{
  "n_kv_head": 5,
  "head_dim": 32,
  "bias": "all",
  "init_std_o": 0.00984,
  "init_std_up": 0.0395,
  "lr": 0.00723,
  "seq_len": 1024,
  "doc_mask": true
}
Each number is 500 + 50 x the weight over the matrix's rms, rounded and kept within 0 to 999. Layers, rows and columns count from 0. Numbers have three digits each.

# layer 2 MLP up, 640x160, rms 0.278, rows 78-165, columns 0-159
404518468538654542515567585576468496500407412419534454524569431520400459515461462568528527510416532453461520357514510469601496575518561565509565436440475547584490416487537494395423614465447469455475446466431541518450603541545552511482492554521531614489553455465550502491592396551535512586510494416451459546496483448483518577615421450441436568465517431448488448612459389568559420554425411587553489624486494451583601395495489464545580462408422534492414431428537502602592522474459545
441453475509515493498544445569509506429535480438511435484597540469578472533539529537447546450525514537497531440546513526566442529429497409481561480508454523474469535448481438430553416409509503419539463505415485411505519540533551485513563479380528545570450517427494489509363539554470552541488509539479497508559471560530516532451507487509516578525501463467527524528557528486499530404555472524484483564517577524517587551472510548516609519474482483404537577460552456469503544488419515
339428508436453560491509583547545513409492534485481428504567400472497441429528498517511450534569397436516436546539583561468438465489497592509616449573593637545532450547428570487453467442490575368540494535427474457421545562502544494380403454497450421491425554484404507490488439532588443507514487473483624367479415528443357605566546410362498577467484538492538580494525440506496529450613486519426560593540610542510475585340442490557503481561490559599438524557491483528558559545481422
493521624558464550460452488503510404499478530431568526543483452494431476414453500429499426461533488412464473494490595460587447440583422516550488526532536581583509416571595524354472521416502474546512463506533414541550538524485544546467493473467473511492486472464489449586452473515544482460483507616472572573469586475509525502507467432496529483526600523565528455494587538524524516522522528521512457363564555458509414480483515563505453504501515476546504526468469461329518491494518492
434420414494490421593511534450478541547464459443518520467533571441496535443417405514550461558459451494434443540385585522518489525520462547496535470540487491579477492438504457583543537375533499466553395442525494439506482553466476612537514587508466471452525557452451526419523524514538493584516468499505436569483404553451475564567427522536456469533476571534559548464468567532487513443549511594455523567520475596461515455485480556491487444351541523455576492536470527471518545509589529
511464487443493481485461513517523522500551572485518526471523462538496451460519395499432562520602515529490412500472511477474500342433448499482527441556591512501439508494502394521506459476449413568446461485526481476556454425510536561501564520504463530486563486618575494480577590415572506574545502437576565438517593492522538502535533511467446501482476551492531456449487536491431545517569446577548469550475536392503505444488539503464505532469537472499475514531548460546520413526383562
563544537538458497457497518532442515451482471426520518484530524444470537498545553542416557532535464444521550458504530537447490552518569545564521548535475508495508588493534565477547382546501505421522504524466533538541550506492542573503497506450509470431499517488535516430497513506473496538456511528504567499431509463482528456481527520582473512445477572507552501539481460545520542456490452415504516585540539542535609486569579512452458492451478515485518517524501494482539511547500528
493572567583566528410441507473440550489480513534535543522499456480476486520416492409515430492520486534547480491499551530524553476450572483519465526530569483631485446493521467435428535526469502508469497474482442538508487435516419579405583512504448504481483542490497525612528413458446459485513506536512464472592479468537508508551471495503560467512583434438480533462432594520555542512513501546408514511496529546467456535558493508499556512482518496463401509629543519549541455492468549
517553517512502526484508562525532465529509499483530494468485523471437526496459464492499452475554523515525480467439596546488547470474467554390515597458473545510493441385494568467526461431555457493530471519456492480563486474509475509521484526430525542537559541521517478439504477451529499517541450567521503565497475519489499551463536432523443440484494427534446434523513460526586420503556467532547462520456449521509599484499465497446431503516498565552507536504532528507451463453645527
422532535571469440587546389574483567522523562493460505587574495487541524443546585509621547443509454380532542531488424500434418493483450515428472431373502523607459512474456434497452434503619485530440538464557444590475496461459610554562483516483583494517528562532530414536515510531555460470492391501388538489518427539508521444528536542485434445471420457495463570436407569541538513528508364552550463513524436585512461476368488501501462474485484514511586545526512387436560454518515526
525435512528419539483517500518561521555457592475540495491484539442515458514517533515412581441447524631614483431504469472451508510512575513556464495482525486557413478525492575516498534517619504457476629490493516396563516490552426535463514466544490554501465521470538507569552424399497523520508509541479499468482517587556495563522471488512482508550475407462507583448513480552441524459399436402451574486377510450453546551516528392495424410490532599600375430561527445527519488554562475
437452575565551499520488512493512481491465549552545442466506358386483434565538440516592506449500540420499411501535529500460593505536443445568502441625581516483465509533546478498487548568489554544472573477417485510477466442580428416500520521502593506507405538547587528503496529513533501452505483449550497576417521494500496498458423441562531519428524422459468476491546470517498517427437481357489518458416623523504426468401666470450482597593441495482500502544557482474465572541450592
424512505437541444445540483506449493397557486452546518470536530531580384436554389504451490563504525465495482416514464491491484515459536563537452507489439504503566497473504518486573555519402456480492505429525520526485502425418452534414561462451448549485495519473473432589527429545517520493422462399611501503458546516418540528571464511561516401516506447487412501431549627513483468492560530530493521405552457510461389553516532456602465473488532465527604485547526475467539524599483529
443449513480651465398552542464493485569498387455462470500457512403331510537513467477559531475488491491399562441487652514586441507454464404587459521476474489651555573492553410433536513597489498509432451590583471470551526569462549490444544540511472507566531463524550560536631620480562435660466508487469466503470532457445380551499360597512544416462498450472465473536509477465504593493585523500581452499472539390599426460501475544474542361463503516445489528514472511591494517422611496
451551548484464470566503483446446538496401487496445409500445457429438479542497525468449557551513456484502578542475481465488502457481519419512482487484564407607473548586511498524534426500541483449415421546470501459484556558503475575416488533543456544496474550515544467536516576493499483508540457562585464538519515552503449542548515505519515474577416505496533474524495624453482587504508483522472452513553512456528452510385509509483475444516469505474446501439423455614489542514554446
554483497472419574463549471477490512539398543517450368534469518523568520444593427549440434520363443479512534506503571473495559456462526466468475555529430549519585484473538481556453546588527534566479520533462513519405481480526541586523450445505455540430451495511525553441513563545620504414474509463573510484487503580534495465600524544472430436631451447600481492557554532519458527466489478577528518505480465551494523465458571490515481546456463479549615516528578547393449467453496539
467552481489484504485476488533529544475454507417424498516450527491530485429542450481527508450499493527483508487598531526499481511528460481521542506412487458394563453485508482454468435530499504530493557540478509502517517497502462466521539491527524523472533479521426437396486475501470553485504520449556534457496411518493546540473416488540521454521479503411528547546572516504523474422509485537534439495507463483472454491504494458530461437532546505460444491511515568518452499493512601
434557483548551447569516557475454474461545446484480492498496471444470502497504519578503540520530503537567545579517451488507579472505471488463547407503476551539513511483528513512547586458495441494494513519421476557413541491465527482602469559489535495516537452517521546431513557554511496510407534574524487454538513457479529486520476564453430511492540491477485457487500515482579493531521543574604538565470459483422427463488535524534504550456459524509446558544454489487585446523493417
302601455583523538524508496457528475532547521609403531618517463544541533440525591469501538479463511494533524502508333466515470463405489463489465507433500496561502506569471579474572497520534525447541509423598540512454539442521503501495503553545519534534435454582473637403497530481455468467447411496517524450517383500471531421548501428485526535487515468386403531482459493498433475432520459474510555560472503531506451497561450482526441494491501427494480471499423491406489416484488522
569441474441466522581557413381508535518518506520443585532427463556561485489519557514542587545428444591538481428521454465407475466533468612514470618514489611507545561591528441527461502568478430532555572426574453560487424542468364547507491468380432372547438545523456541540499491482369441497515580502350565535438512514565599380540466430518549447534447478454541508523469516513486497522455525391474472454422458677482541557453595504594555593504542512560536545518473511498473409476464539
476472443584519383672430455470558554512515515412506502465435527530483406558474417569516483579493383488447372445521547418471478496575413486519478474474571526559532519473441437498468431479488556466488473489531472518502523554480487440592457548459513455518433549520438491389571446477430464539579552555649556417441386525536517511601517563609455470554475443521466527608479503497490527431501496510425543508540521466551452540529485513563458486493536484492507517536473387451485538569482516
611572517530417373540468461526564562474524552446419557550500465572537411426596471446536438438476448521459477484433518422494493561577409510574557504548497507545512512556534549487594616565533437562492530522489505484446552511449509535425492595476509497495427492524470521537606479484473535410533469456461434514516516576472458544477507516534485442578486501521511485418520454573494498509490349429515410516378481523572607579580498460506542553527522387608487436517465447466499412528463510
429504460400445436489481482547564514407506460501442485480500577589577526479514480567444465496499502519479450482497506555480562466415470454517453607419585511577457446461542540545411497562502431539489504544569550547470529442555507459440552433493491539410468534570505552528463534454457501519503444516518486414439512556560461488490429449527516484507383471464447443570422521568482552444484468476529529489447513500501553498509491511470546495475508482454539560538522430468495490544445468
438527495448554489409549508526518534380521430561552499508538585475458465521494514610542473480463497563511569492590456502482498456477599513476448360496596476487514475544522415478526435519480479540595489552577540427473571520488532381513482522577540475464569416468434503442492452503475489495362507545495553493544483572547459489491500484540509485550456467435530443470482516553498527561476571574580546550503519452507499476505554501488504508496524405475462496474529556463466510519499526
438489510495445391553524438540431468482491510582535476490466506473471481578563472455429497504421549549532641573446533553486485518465461480457433476499434427526578455536491439552439470607596541533597440443576568452508516496499409458575537526495491506437520488522511544502500468465583553581478537486453542433447454456494434440537459511498582427584528468407513550558574419448522349487365585442534501472421600495563438532479496455456582503528455537394530433525381411519574494574513615
466515464537484547470578537489533599494542431500528539442452451441457538553543489512501562490486445403513522523462521551558494516496570584506557486513529523512458446447536518463566555450472563541547463532470490442493515507532544526489671434471466586555490452493512476447571534483480508485478502401529497446504503484446522559470463417572523489534573545566429445563518572517579469432393450500560501491439522404553439493482445576539506494468507565410483433490434437543542456458515426
507474431497569448500593577458444519513442533474521533455516496466562414513441397539530526584486447535471475547512538482414546543486442484429477464583609521496488457530477575493465484537471678550600541438395472432447590532570540441583494587554528536512508461499458470567510488477551503597450553470558428422418392486430487548506466469509523478421443482444510424452531559445529541503453530538518482599410452524464477407587536484525503489516397524480421529550538605460463482446460446
533502457526524474383537582454578480458510537507538522419452542584454430523435454440484458413526501442376456437471532508444504575472567526530565455387497603493519533467465560471428483404399463511467558538564544522495531469534496423534518468438508587457454547499512445528585521534443513505548476531538579596483517453458542480400497529508475484488477579518528561586548480566503523604509434460448484358543487567588386499499487489611418485484562481546528623438480402516630470536575487
575468512438475502511592509432523569527426431445461454508394481460538543500607389494402447357459481463602486494538455496521444498472538551505526558536461558602562531510454529467509548451468437495529501495510595556378565412507607576474508476555443420478503489440467552489514591414493579432440513396547525567345536555477543524570399561501468462493493479507464527582479441417490379520458506529500517548488551585530477548440499380605591508543487511480556530583482419477425429534525495
451510563442435588471513564432537363506585472531559493646529513474576431515568519518508412494426554509492535521479479566516541515549603404514424517418520469468410585508629512522457492507549552395532484475571514451567562458520456470562473431455497472527421544558434440444397537542509554508534473573527483507493608479431447557515513492519479403535503522554477496504545576512415455516458502418376484523459523570517526484579470431429517519578549572474496520551471504498460509457447467
549500540570555538403472496488475596536426529511486501585473535471449428472494405475561515444565536556458552475538540567506531458561571506467485472541481528468505522586472498483516471449525577467509498510605396458528547593417467446474457506546542535544514525428532483418486462567522515515465502553471416534538514475552437541455538476461411519441455498403462591479546531523448504473538421514470417476454539643538511517499501410420569478537556484524517451559439457520451468513524446
502528563490575504517498503513456561481455518497583496464470513515508510457582502448548452496586486546545479497450472450448504470542547532508518458520542488485484534531493467507505459494542561411494526464473453474491502546498485469519541515518556553469442546533534497376452493478518468533522499472501493532490406446540546505516483429555513466527524504450494442529498494457510460484479568489519495517520532479450476466503524521491542527525597494462454506521487537509520484520477456
480504503541529529517440481610469537465523584569473459629391422570465435507566576524548614393577427408377498466453529471386535537591434511542488595538568468550423503516453440457456483611475533431493420533605416481468470483397541476492471462546551609409433547501415593506545339548524528596469469420537615439471490442564451555518437437418417593524388603457561438535539464370541459500553445423446547427422469456591539510522461482570598506535474491480363521613463589617536560582448418
548504408478515572474465613440455511473413554499453517472443489418511437444466504575560439422512515556563534553585465548506508446450354478431555518478585466492519450440439474482678517489528454496430554512565508422508444482521537544460476552510507555560452449435462462496435491506489503433496528563525524417469526510463554477453503539506435535414465570455534475532463553558489489385528511392543449482495469490507538489515452518441462588535523516506556573466463524464444435594540433
459443593546407472566548451431496509550435531487429499545430538520441453556541502611492559461568432509571563469470476511590479570439538564564499402380502514436506472500404591423491472471399590535403451526589514536510600491480393510533386609464470527505518492505530379500511483510530478491616579495475542532513462422501492510429535525486492548411523456524530609514433543523509553558544488479448490557529538501526421512537389441512625430539500556447528487558477502499430549513555470
589547543501562501516522545376492550488437518511445478493465500505413499499476478540516459447559465483544552619437492581590455471527485529496517475499566579496394437493429474605503531525573593561480493450551500389551484477520552542467489494479504521434465450505473400559481466477621526398533484469512547411520457496521462440520492508407489456504493439465480463443484492511510411491425573489455579579447541492453444461543447500461550475420497533511476414578459536507483668529451453
571486410462488494501429429458475529477431452520509542472518472525535470510558489502554516439426447530468490527448523534418479516555549551507582534439578507546465464545499502532608553485467577454516612468464493474527526477595492536518574550447532531531507430496514534481580459392560450596494475547594559515466491575425476544524420549493416503490528535515517400621499559564489482576475481453556488506413463486580381481456450458415563604538515528556531526454473530533483485441446499
533492595488575584574632506467469467516516528484530497550464498522489557435569571443447477492636486503555534432485513607419591538444534528457506523482496524527404521468572540508482333473567510529477487471548426451491418460424392514641556643567497557572458470477429583427435444549548456579430410501428494529442452510462471496592462502485479569464518442516552462488529480594490591436402523518470450590472562482520571474442517536480431523516443473531552485533513564526428349507604506
524458543489540517507546535492456469440518604514525583537468566492582567530554440465572441508461480550514533548462475400560437454458411483374514562407563556422482574445485440575439430477534488472547536507506540570493483480560429425516469468586518556496488558530410575589533423471381538552468508472477498428616477534445495411416469517500599481486662478494507488480416523502542533419527532516512539517476547447454569430550487442519389518535548498412440550495561517537518530509546512
538543514462417403539432549502430574433570529564480509547514494456479473539551424548559558520354516480562540502458511546504549515547520507501554409460553556514542471558651561618554538536472567533542436500464494523600425514471436473559542470554501424465501568491622464478410508523417490477475401533529617542577503556402428467504459521557492371550666436462564525459547522456431459508522445581481436484524557450560439550574506492528548501521513461567426516543446545472443514394477477
491472515447505465557560546527522471557540558507504534447418581488518470465511460475580483441569592485469468565492495488423644500552405549533439473431540568515461402489606582492526394495552491509447393548539465542551464526469480529427542579465521589504478606456420489441502472413400443602529469532514533582462435462432519552461462540451475570378598524477499480456560462485590499471614523434530436478436392581436579603486451579543501525553440459405670515489504503485520458525516441
578462592590459489633457483459427528585372452479453383462537555578425539472597433467441543445589442460470543502499577419517420489499569500504570470536567417492509541592484456480591535554485462529424497501520451543525634494503538429587469639489505605515433462501489484471442482500389519561593489468545587527468504533462564425506539562498511420541479575547627418502534462564468534446550639557493526562492515531464468487558448519500394482478577483424503508492383443558423589511405488
548434569534517460557479607469521508439431592430555423585509427451473427501539564553509449519553527512459534493521584651531476467468538506584524501472507484529411508555492484392532527477484563455535471450423529453430405456478492432494590508519454602485460475461471472500470505438528561474444562588510477524464533466503529517534558517492486603459517526453511497486502394551540517588452525526397523626469510562477504458518562571552528471548523510454557431478454457493485458423566503
470468519509526402537553531454561427565304491551470383581524461450447424550560522494516603514428475529503431468551447488524517462527529509544607517524514446443516468457387504466456509582514509420504399540482455476494468571540458535547397528462566518600457482467535518516499483509435387423595626523506499489485483466476520468512505561519447548535501477499503504483500464509477522466420500477483451523502493504542428476639381479531529475524530484508541451608539508473515515592567481
486507453538512554500438582456553565498444520506479504520556447460468624486492465517482535528464536495441520475485531431451497454462403497529557499464489562533436425617498532549512474464524526517464390521493523521500434448401476502506543531577517558382513487488526597565540457456518520427569423496460544496524421569465538469570480456428482381506440511592480445507416440439567543603448468464515540552394518551506496456513500528415481364457595482524409420504550495467582621536422508
493511501547520508464513539506527480455486416501501570438521458444448474466473393398491380379427510475533546480486487477475566580465643577592597515555561531452514440518472517504487457505501449489496397519552507523495507478548483476473490569552392523441525507520528536534496535482552518470494495522508556483472544541510408473556550459511423474471498515482464424545563582525595514486451550531586471472477555493588536537592647602512518467446572542532509449513472516495395591492545427
510476517498491505535525516512553468385511556508506525495464530484503472550456520563452554479523536544523513511407493491493437418499461549533432547492550562456553503556520566437512507466533482618554460475525499548402481432410510534472466468536484525509540570559482439574433523494513510437413561511410544554537467462511553507515468563566480478525463403493432517480508549415534571476454453474566542473429509481502515497545593439541503479435413430580426470562494492491499486570490455
446494465463482580425572568590443441524485502535486524539574538512458476441510551559407597574383505467439496471515482529588524474458483523549489450423491491516435533536579520566418495455515555428547445566484486448563546547492472560436606506496568609514463466464559400514476457505448480646468439498536553511573482530443470476515483426506515480435502458468520491468438515493456566507546444405533494537503498423540408538553573557625535486523492505515443551524454498494527470468444522
547540432538506509473557565468496469536413586454503568455547469553513525540477524498489556539572511473502517514495493530460415535557523540539523464531455466591473464535527485479453421497492435448522513467477572549463467461507437553469566493482434468510537495452488401466470510523535536502441527504432515467465504463451553434507477473596470463477452545503477514571502498519513510518475543498538478519533532476552517475405471464550368513519559520525523510532475544514524515582580481
447521524539547489579519498451648488507503478508499500471566484450435517503533528570556556490383527479453585556498531433452451518402499546483560576480472509473506527448618472463526435476498437466522464526441528478560506563485557540548504466550554561453602473534497511477513426434511560449523467462502436499502510492464560445504523476462582507506447468549510447536416474572523501506460501411534449497478442498518573541502537516574495540472527493478525430467377468548476504496500512
471556552484471536482539449550528548384532532516418473526460474481515456472498470433535514395521484519562523505530403509460526545540435442515550514549525520504499482530496493547478450517477422481501496482500582533483423409462501525526514556618499580526533451519494441510471474484441543451362558574474547451465530470514516398501452588504514505399577543419505482458508494436489449458474480505501458522484504449545554472535498572492510532572525469391555668425572528485480463505500475
495436550531583525486544574410532519554548573562587541454487601434548544527553495533545415476356449504526502521406462448451445503510463558536577492615537484491506503490531428457562480519478399468465505542522447561478510542471408531492616470532564519555496553476470546421537452520457582458527495438489434407548481458494491513457567588604510509435511564611400567481434498502442509572478523550508354508528493433523553571457498519395553543488546541532580431501489424495462424541459446
452497497533513485513498523516510480446536540501516443531507516560505532518537490483429493457490534483506496494456525422516468546515463491557567589449450532476583535548524453544583488481494436533561576493518557453492529461458465516564559545504499442543411421427495406562482424526455495486477503537473510484461560551523548544474500561468451474483522539510435506509453481546461558548500518452534532518493547554497468498522528510456414492452505514451571554498478497463481492492485539
457525523455350469517486496453558459559478460513547498598458558515501543521446604471408560483496538540476541521512490470511494490482540473503502535470475439598416473509461457503514361547501484552438505608545545592483509591466504459441602449526406469566515491486529397424463482523496498520562387390527507621614589525418519558473501542459510519399468444501455479476540491408467421546492409455507521488487470513493540591577554357507461535545521449533545501561529567465515471488517412
443471554457517554453494614558485465483445559473437541511477504561401475583528528500451502444589469583536505510457505535507511474458412502532581522500378562448508438511615453403400525485462456515570491478452555480501524541480499489519524583476535520560541517525533465528502468496466451538478504497488583483469455434536468503538474471547601490518408454420550585458478535421509516535486520443437522490492370528574506528518406494483421564517537464495505530471466494436451540457514527
459448587530502512507494519399577442510501436457577494458463562451474487419434469552470465559473446464478480461493457513498527491487475469504457564501498545527448499492486551528588475580479459493528475412603443530448505547510492464508493540478520574508433518549497451507558484510464481496532477454572515461543523488494457450550466483444535525503570501499512500467515513460472518530456459466612524455476475535474497519539541516479529500429549514435510528511495426545537435444487567
402449606457465584541407560532482538505439464467550463463487486469581462560488557530575479499478500541474515461477460506498480475509514592476514478550548537511467447480507466471417525534554552526457468540444553500505483535539453499480422471504544469447496586449529508516539453554542488482487493501469458579490462523521522543477396617543506550550557515368437432482505426533542452456532485477561482532477573528514535475418471467586498470466511467478560468462505496454488482549452505
494520433523462514504624473416466481540589564514446493527492510545543531432549466457565528570527373431465500524432390388513453542455445346537530504502521594498487437445486417493540486532406469517481460456448508468526572456473477506505477437615512521439548560440482473534541562464533433530520490446411458515538505501480610493438483562503602524423576540472510420505513445482479599549506554552561507437480489517511430569512545507474537505537533365492520542468493445528585520497504515
388497489468434557558396463432478532507578508511444508589530594496436446450518479479493529405508556528575559516537478531496455636498577575483540491474472530497454513554539582503482531474529550417504545557416576508531601533494444477488497527518572547499502535551446562576533531453495501558430479464484515502540368517599427442412441443476436455505536392429578596523453630566529603553509476395489480595518523528449545506555470441530533486453478453420479538513404518486496520438504480
566405505520419510536488497569557477435465566418538429505458558420577462463490469392493529473567488566469403433638545463449501520502436593505530505497465573451525520525583495528583536489507567474506441433500473441524445573491455499510532446460425522561500431502525475485540577487456507528463467461420478464505518522491478540484595532512535481526427506562473523516568498495570461450464431527558468479609477553473480467529538420519481499484478499505478523473452459506533510550467503
430536513474441584523486562587513456504481438387496483457558534493376529557509547583404497491507408530525461487494468520583490535507499577549474452480467492548480487571527488511372551551489455495470584497487494537521506521554575562503445543481564475513485520450406568497522510563519521436593481491527516522413442423506500414514546464625486421546411527371544454544579511499413490448469527527592333457491440523474439520480477548526485483434558455511508459521477583557518465435455536
446527512446511542428553490469497387523534476488509492433525522462569561445452528479452557478483484485530541502489460474510568566483488492471483581427468508518464511510449510550493508528514493536473463578488484450521501409498437561493503495545532564547481566550433600502515538509510441549511467467594545470428458529494539523464535427550511475491415431547519441481589532411466579489445553462495520510501427494502526494483488570462465552469445475492508514472432537477565592520483471
423514527476563466513571526469590536478475508465513517555550474461398530528532454454411481476564541500523531501483497473502453494510474484524442483450521519515363543475497578540545530601472523535528533517425447438508460508558489505414544534459539385527510498507534488637443435507568526601530602517513452485506427535474524508472455387472507536499532470492581440442517502543510456443467519489491480450496516494534524514429516495431550591474559536496434550535497457436445505409538497
470480483559548495473439519524576464590498404484521524528432467455588504590411498518480516466487386454583510489442463487522486498506522509529507519424491558557516431490515510563429539454485424525553502481490392499538562530511528460547463490478520527482568455465534510455474392399501482547438472499429490536501528584473511552409472436533546502487477540421522515494474540534518520564448450567508406499564453441507533448451455521483529532477377488420485474459482527517603570397511464
533511460498426498432560549527463477417492501468451432550506461474457478517505536455500440520508521500442472509466448484521504501563479480549517516514505591492507577451450521436484442544496519479527526526473500540524473530453483514527483471486474523429429605455506508467489460513589534524501512517529517562496457465498459541421494543532507488505508478517530581514471447541480490506546518585563518481485458559574475433437427475526466564475478523495536452486484530545567479488476582
497494525488510497470487414574535463459524537523455451518575478466585510539461453543558539523489411528512575523426509552539511532580540479591522521469563418533432544451533440540596471529524421522475506495504426544466519463462548499561500501499521520582515488549469544537470454452484523416576501486420437492576521493525545575617557550529438443578531498485411355482606475548529534436427531336500552573564459542606549532488472487513523544510473511497562503485434441455546540474495499
478468586555471494449525452469440491443436455479431574556576489523519494454506489495547516493554476575535523460489469432512483578516517481513569438503529486436617501547566478523587528566428531506473509524516510434467488503483491440529572503485460510545565592478454470415438450503536456401437524506444490447489537561517563495486579532536546540444569585466511415523525495479491537455548495507568596362472444562544491522526456468422517436545420593493505519529526556544556401443434540
408481484520471541575522535489435506505440485518471349548487531509510449522458493524511482542484498496546488520559498533428505530467547530506518554466487526504430566421429469397409486474425490544505579504501515499556550457514451545560473517511527558481450503543475445483500497580585512543477479521428504518465413541576515480574565527546491505485496485520564495558539526592524544514511525485514473488457512542468498471473448502565534534441570467467472485572431491536454475450415552
491473413425529497502517511522427542546515483462628486477515500511537583489453628507537518470495514543582561505568499444600473492518550507445501514447393542527520476597570457550413498505498474548542506482499393463507588427476520539441517453444439466490552534460440449597546362535502561534462508449498526486486505505559446504554506606480478537459460421478564426482561504478484487371459443463513510548424512553538582532512543503500426423527526518451404579515532512513528474595431485
484561476463557483486440539459463401569444461545502470500489573449499626481438470491468442534496515449553516526435552497478507444432404494393575475480515496586408506443494576556474554502489458416584476452476528486496591543590509513375513476516536561461457554484491454495518499489501466491552493555512473447470479493435443592519513516467609522474439408533542587448463497483492524516519468504447520510477515520558466571536475386570471457503589480519459483503567461410439484554465532
447565590467361388432499553445449462467518486465517504419506429489519489547483386516459362515516463481407323445486548571544512511485599449475515569467545612576422523475456513543535469599574503488496503381490419471550503573521518600476459463443484457623458520511549534524432596532555491556596510477523516481446436591421627524483512536539584442469498527354571458450582496501515559544474541514442491592542585525567554507493522611511508452479435501528442453537525438598524623589465443
554462552464465482446469486498472526532544483495457481538463491530512482536447441466486425541510460455468570414462520501483537448518484491514541471509539457475476539467467545517506484545468532482571438546504520537514379418458500524428551429444481469513461442439521561441511450546534474518522487545529538529588504541532511520398465461447496477434481507513546573466434489515547584477526518476438475496580478483554481470548504508546574547516482468478367587537542518462525465503467502
451531550478492489514538478533517501527524402470515467456506532454511426507505490501487538430550472513507554473463404496502577521537520480498480445440465589603463526483495497523488476501508490559471533520488490507488507506501498403575532503523489458585452477508479581449542522523422619569585484428610505553505465532466445511550441519461541510539496431568503488468568470342522497451503502542453552469444519579489439514536499498542442488477479492611437547486440488456510593475499534
549470469569498521485498491499466608478489615529491452516484478453468577517545413535570475424454448520538500438513419457504512490493486463526486469453466432538530405501486537544541460531600567509566427499491528501544453522488515441499559486604440562569457488529450486494436466510487528535418486527412474453513474505526464460405534559460536448577529562506541583552524557450494488440533501527582533494489552550468521562537430434502450537478506525489414405522468445488539429515498555
590492492456476537449470579493539492536433553476486504522589471519573491526446524469552471519601462438427453466610534524504497533461517508472501362510526508553489575487460518387457521543499479515394483541486498451438575493405447570487518472499468523595530566466480530458569489517533546567469516456599531365432452523500455484607514544472528537580387598441421539472450468532600485437391557429513571513496490551510432441471505545532543511484587548538511565573474480570530490445432561
461475548491513625568551490566512530533513385591577464493422532416500383484480530465424477454457468519473454439560548489390535490486480478574500519490546478593488597480542502459490512541476501430550528533440456455513490657580523505566509491498451547545444490474481460558474533481569427448473440529399480444440381453442531484521418540455456518466460510476448534569571496475467534536524415483449533409528514506531503447587498505488630537526482590489526444399511515565577484577641523
589529418523516517392504524531452478449579539523601561506456509459513482562450584422464433458459455534482595474513606450477473580496486474530411524461467352597469439459536610460371458564467482416518527480468529432490498471569494540513446466478556482598394466493452506551576504548423534535440503523497529482521339568498518468475460454444393481510489409442538498605430525504547545454430490495534547403448514579482363541522441498477403532489511497504550470491535579536572457576467603
470409557518415539495541497491511503492468493501461475462510474510579525476456520464501455507443490473552540593532534492556486496541486440506523477483479520514531528475565446471471546500539542562468500457475521517475494438440469451576471541527456496442536481501526511534509531457523504441517463518554465463468425485496581503564498563505506535491456491502578415544481497579394533478473579487488500501476533578541510499432507491645477464470512521555527531490511475491505531477529468
552516497504520470465572490501513491450550474448487574508546408478601424525398450431558553514512452517640538485422464564516554439545495507585558494513569451512441472459472487379519534511479437458459475552564453554400460517470507446495455547520458441437507536554529493488520453460499614462473459542429473509502554445533547432551527473499496416525429505532543450479508516485503461488503532419421589507516501505569419553559525466558536508402552476543517491601456474480586531446554538
483487447577578579469507531539520554555489494510536447502524447434496447504561480541612488479508477479481481462432458537544491492503516559512609477436561537568448436523592535415561499461486466446522449554442461461460502521480447561487481400513514590477580473511539589535563482544511624480442439586472504576513507484472509477505474445490438549438555481491408430561444479440582506481468420567518523537448487437464461552496491398590495539386481524516502365508446428532581446380483499
538510502481477489488533445499481513496423480499483474537476486473543425478499501545502491553475491516495509465545508554440470526505496514485426548541584564529474552497462491562456441465564553536491460455514504506540398476430416541449479506544503435483479562430428455584463484492550523568506495529442495539479541491521454484505463666429515449440548598479521511444534501519476449402482518477596471491456459534488482504540448513526588519502565477475473582534494401496502490532428495
451481514566467449430522539516571457545439497450489484549511473465543498566482476492569517457520453503591537456537480505547503440506550507524585506430497535466503432516478532487528586592511451408525579498492536450407474483558495481533526533546452562421471512500468451477426416489519591402501503471512568491581488493555499507477485497492554512515437544489503525557496505535421532453424547421427519494416578424498425507494514564496586533507423556516521430543488494517529571524432489
491571507409458455589481480515415539435513523491546525529503526542513492533477569566544480457527474411536527504507472482527509443554490539452484401470537420506499515481523499402431407416441586493558508466444414510482559579498488486550616560548515504588549562453491395491524468478564425443434530536486562391468461510548470462543540543462547479502506442500449514581560544582583527488560554449475517458509469522447442476479519550588489489533470521482515548522560491434535422599595535
497562472448451471527532581514495466455419537572564502546548388463553466475493546524604532495474511540548565492488595484478536488437597499515431483507454449601527425520483560514477501422420490589485525565463488531406413488483437528537445518561467464493457551497548485533483511416513569483535459431454512454518576494528412486542448487474461373508481500476540446552506474512472483498493532510505550553530557490503530466487458628508465427512493462507495454546422468394484532501547426
463438484429626539506500505451558460516526472563517415533554476472433550502513474503513429449459516599477411510563469449478482490499503493428395524474452465504523416421512489401406562488432478570527481570634509547504564593586453429560500402499362518465535505399504567511580468437485502498522535588507555439466422517510530438436504526491545547553551526471556526524516581507533473493521515425466508511457420539580421476549488513436467553491507512429402416597519638523466419479499580
447465477549512471496547510465493487528423455435463450510441500452532490473529503536531500550487463479535530465519557523493452528462464544527560463527476499475523538455554457523471462555448579487527548448471457486511507491524486559481506561521412480513446472511517496519481515497542516530493447540435513574469535545482524530551462587554499514526506483520556525530607478488539572565534494480515495456534519559529491460522527546516521492496481444567418488486536507464442540567535498
512519580438585403469395472480533545504438486596399482572549458431465592577557435555443561580450425515431546446541563536508480450488536566573487425519500534564460420580529432533545433419627447561438589523448437604568546509475573480543486500467502570488580502483421433449436568563453403523466494515502537522446477453494421567507535534471458448557560533446506377535509493492480567529444518432387512424489515450553413533510533544409539439566516467484525522504495448502499528474473506
461452538513462444513442571499505493457449559470543415511522498450485405428487534403474513527447441427557482510488536578557556475567513484481461530486475542486508483460496548518568476529413505486481532541400432535563477572435529533412570589547498532619461484496575488476476482529491479507533502448509551577608604472499457581484437456445497550447493543532435506466473469470473531482440528449443493442530460482612462515576543440527522612537591518499413461479479538463539457525521528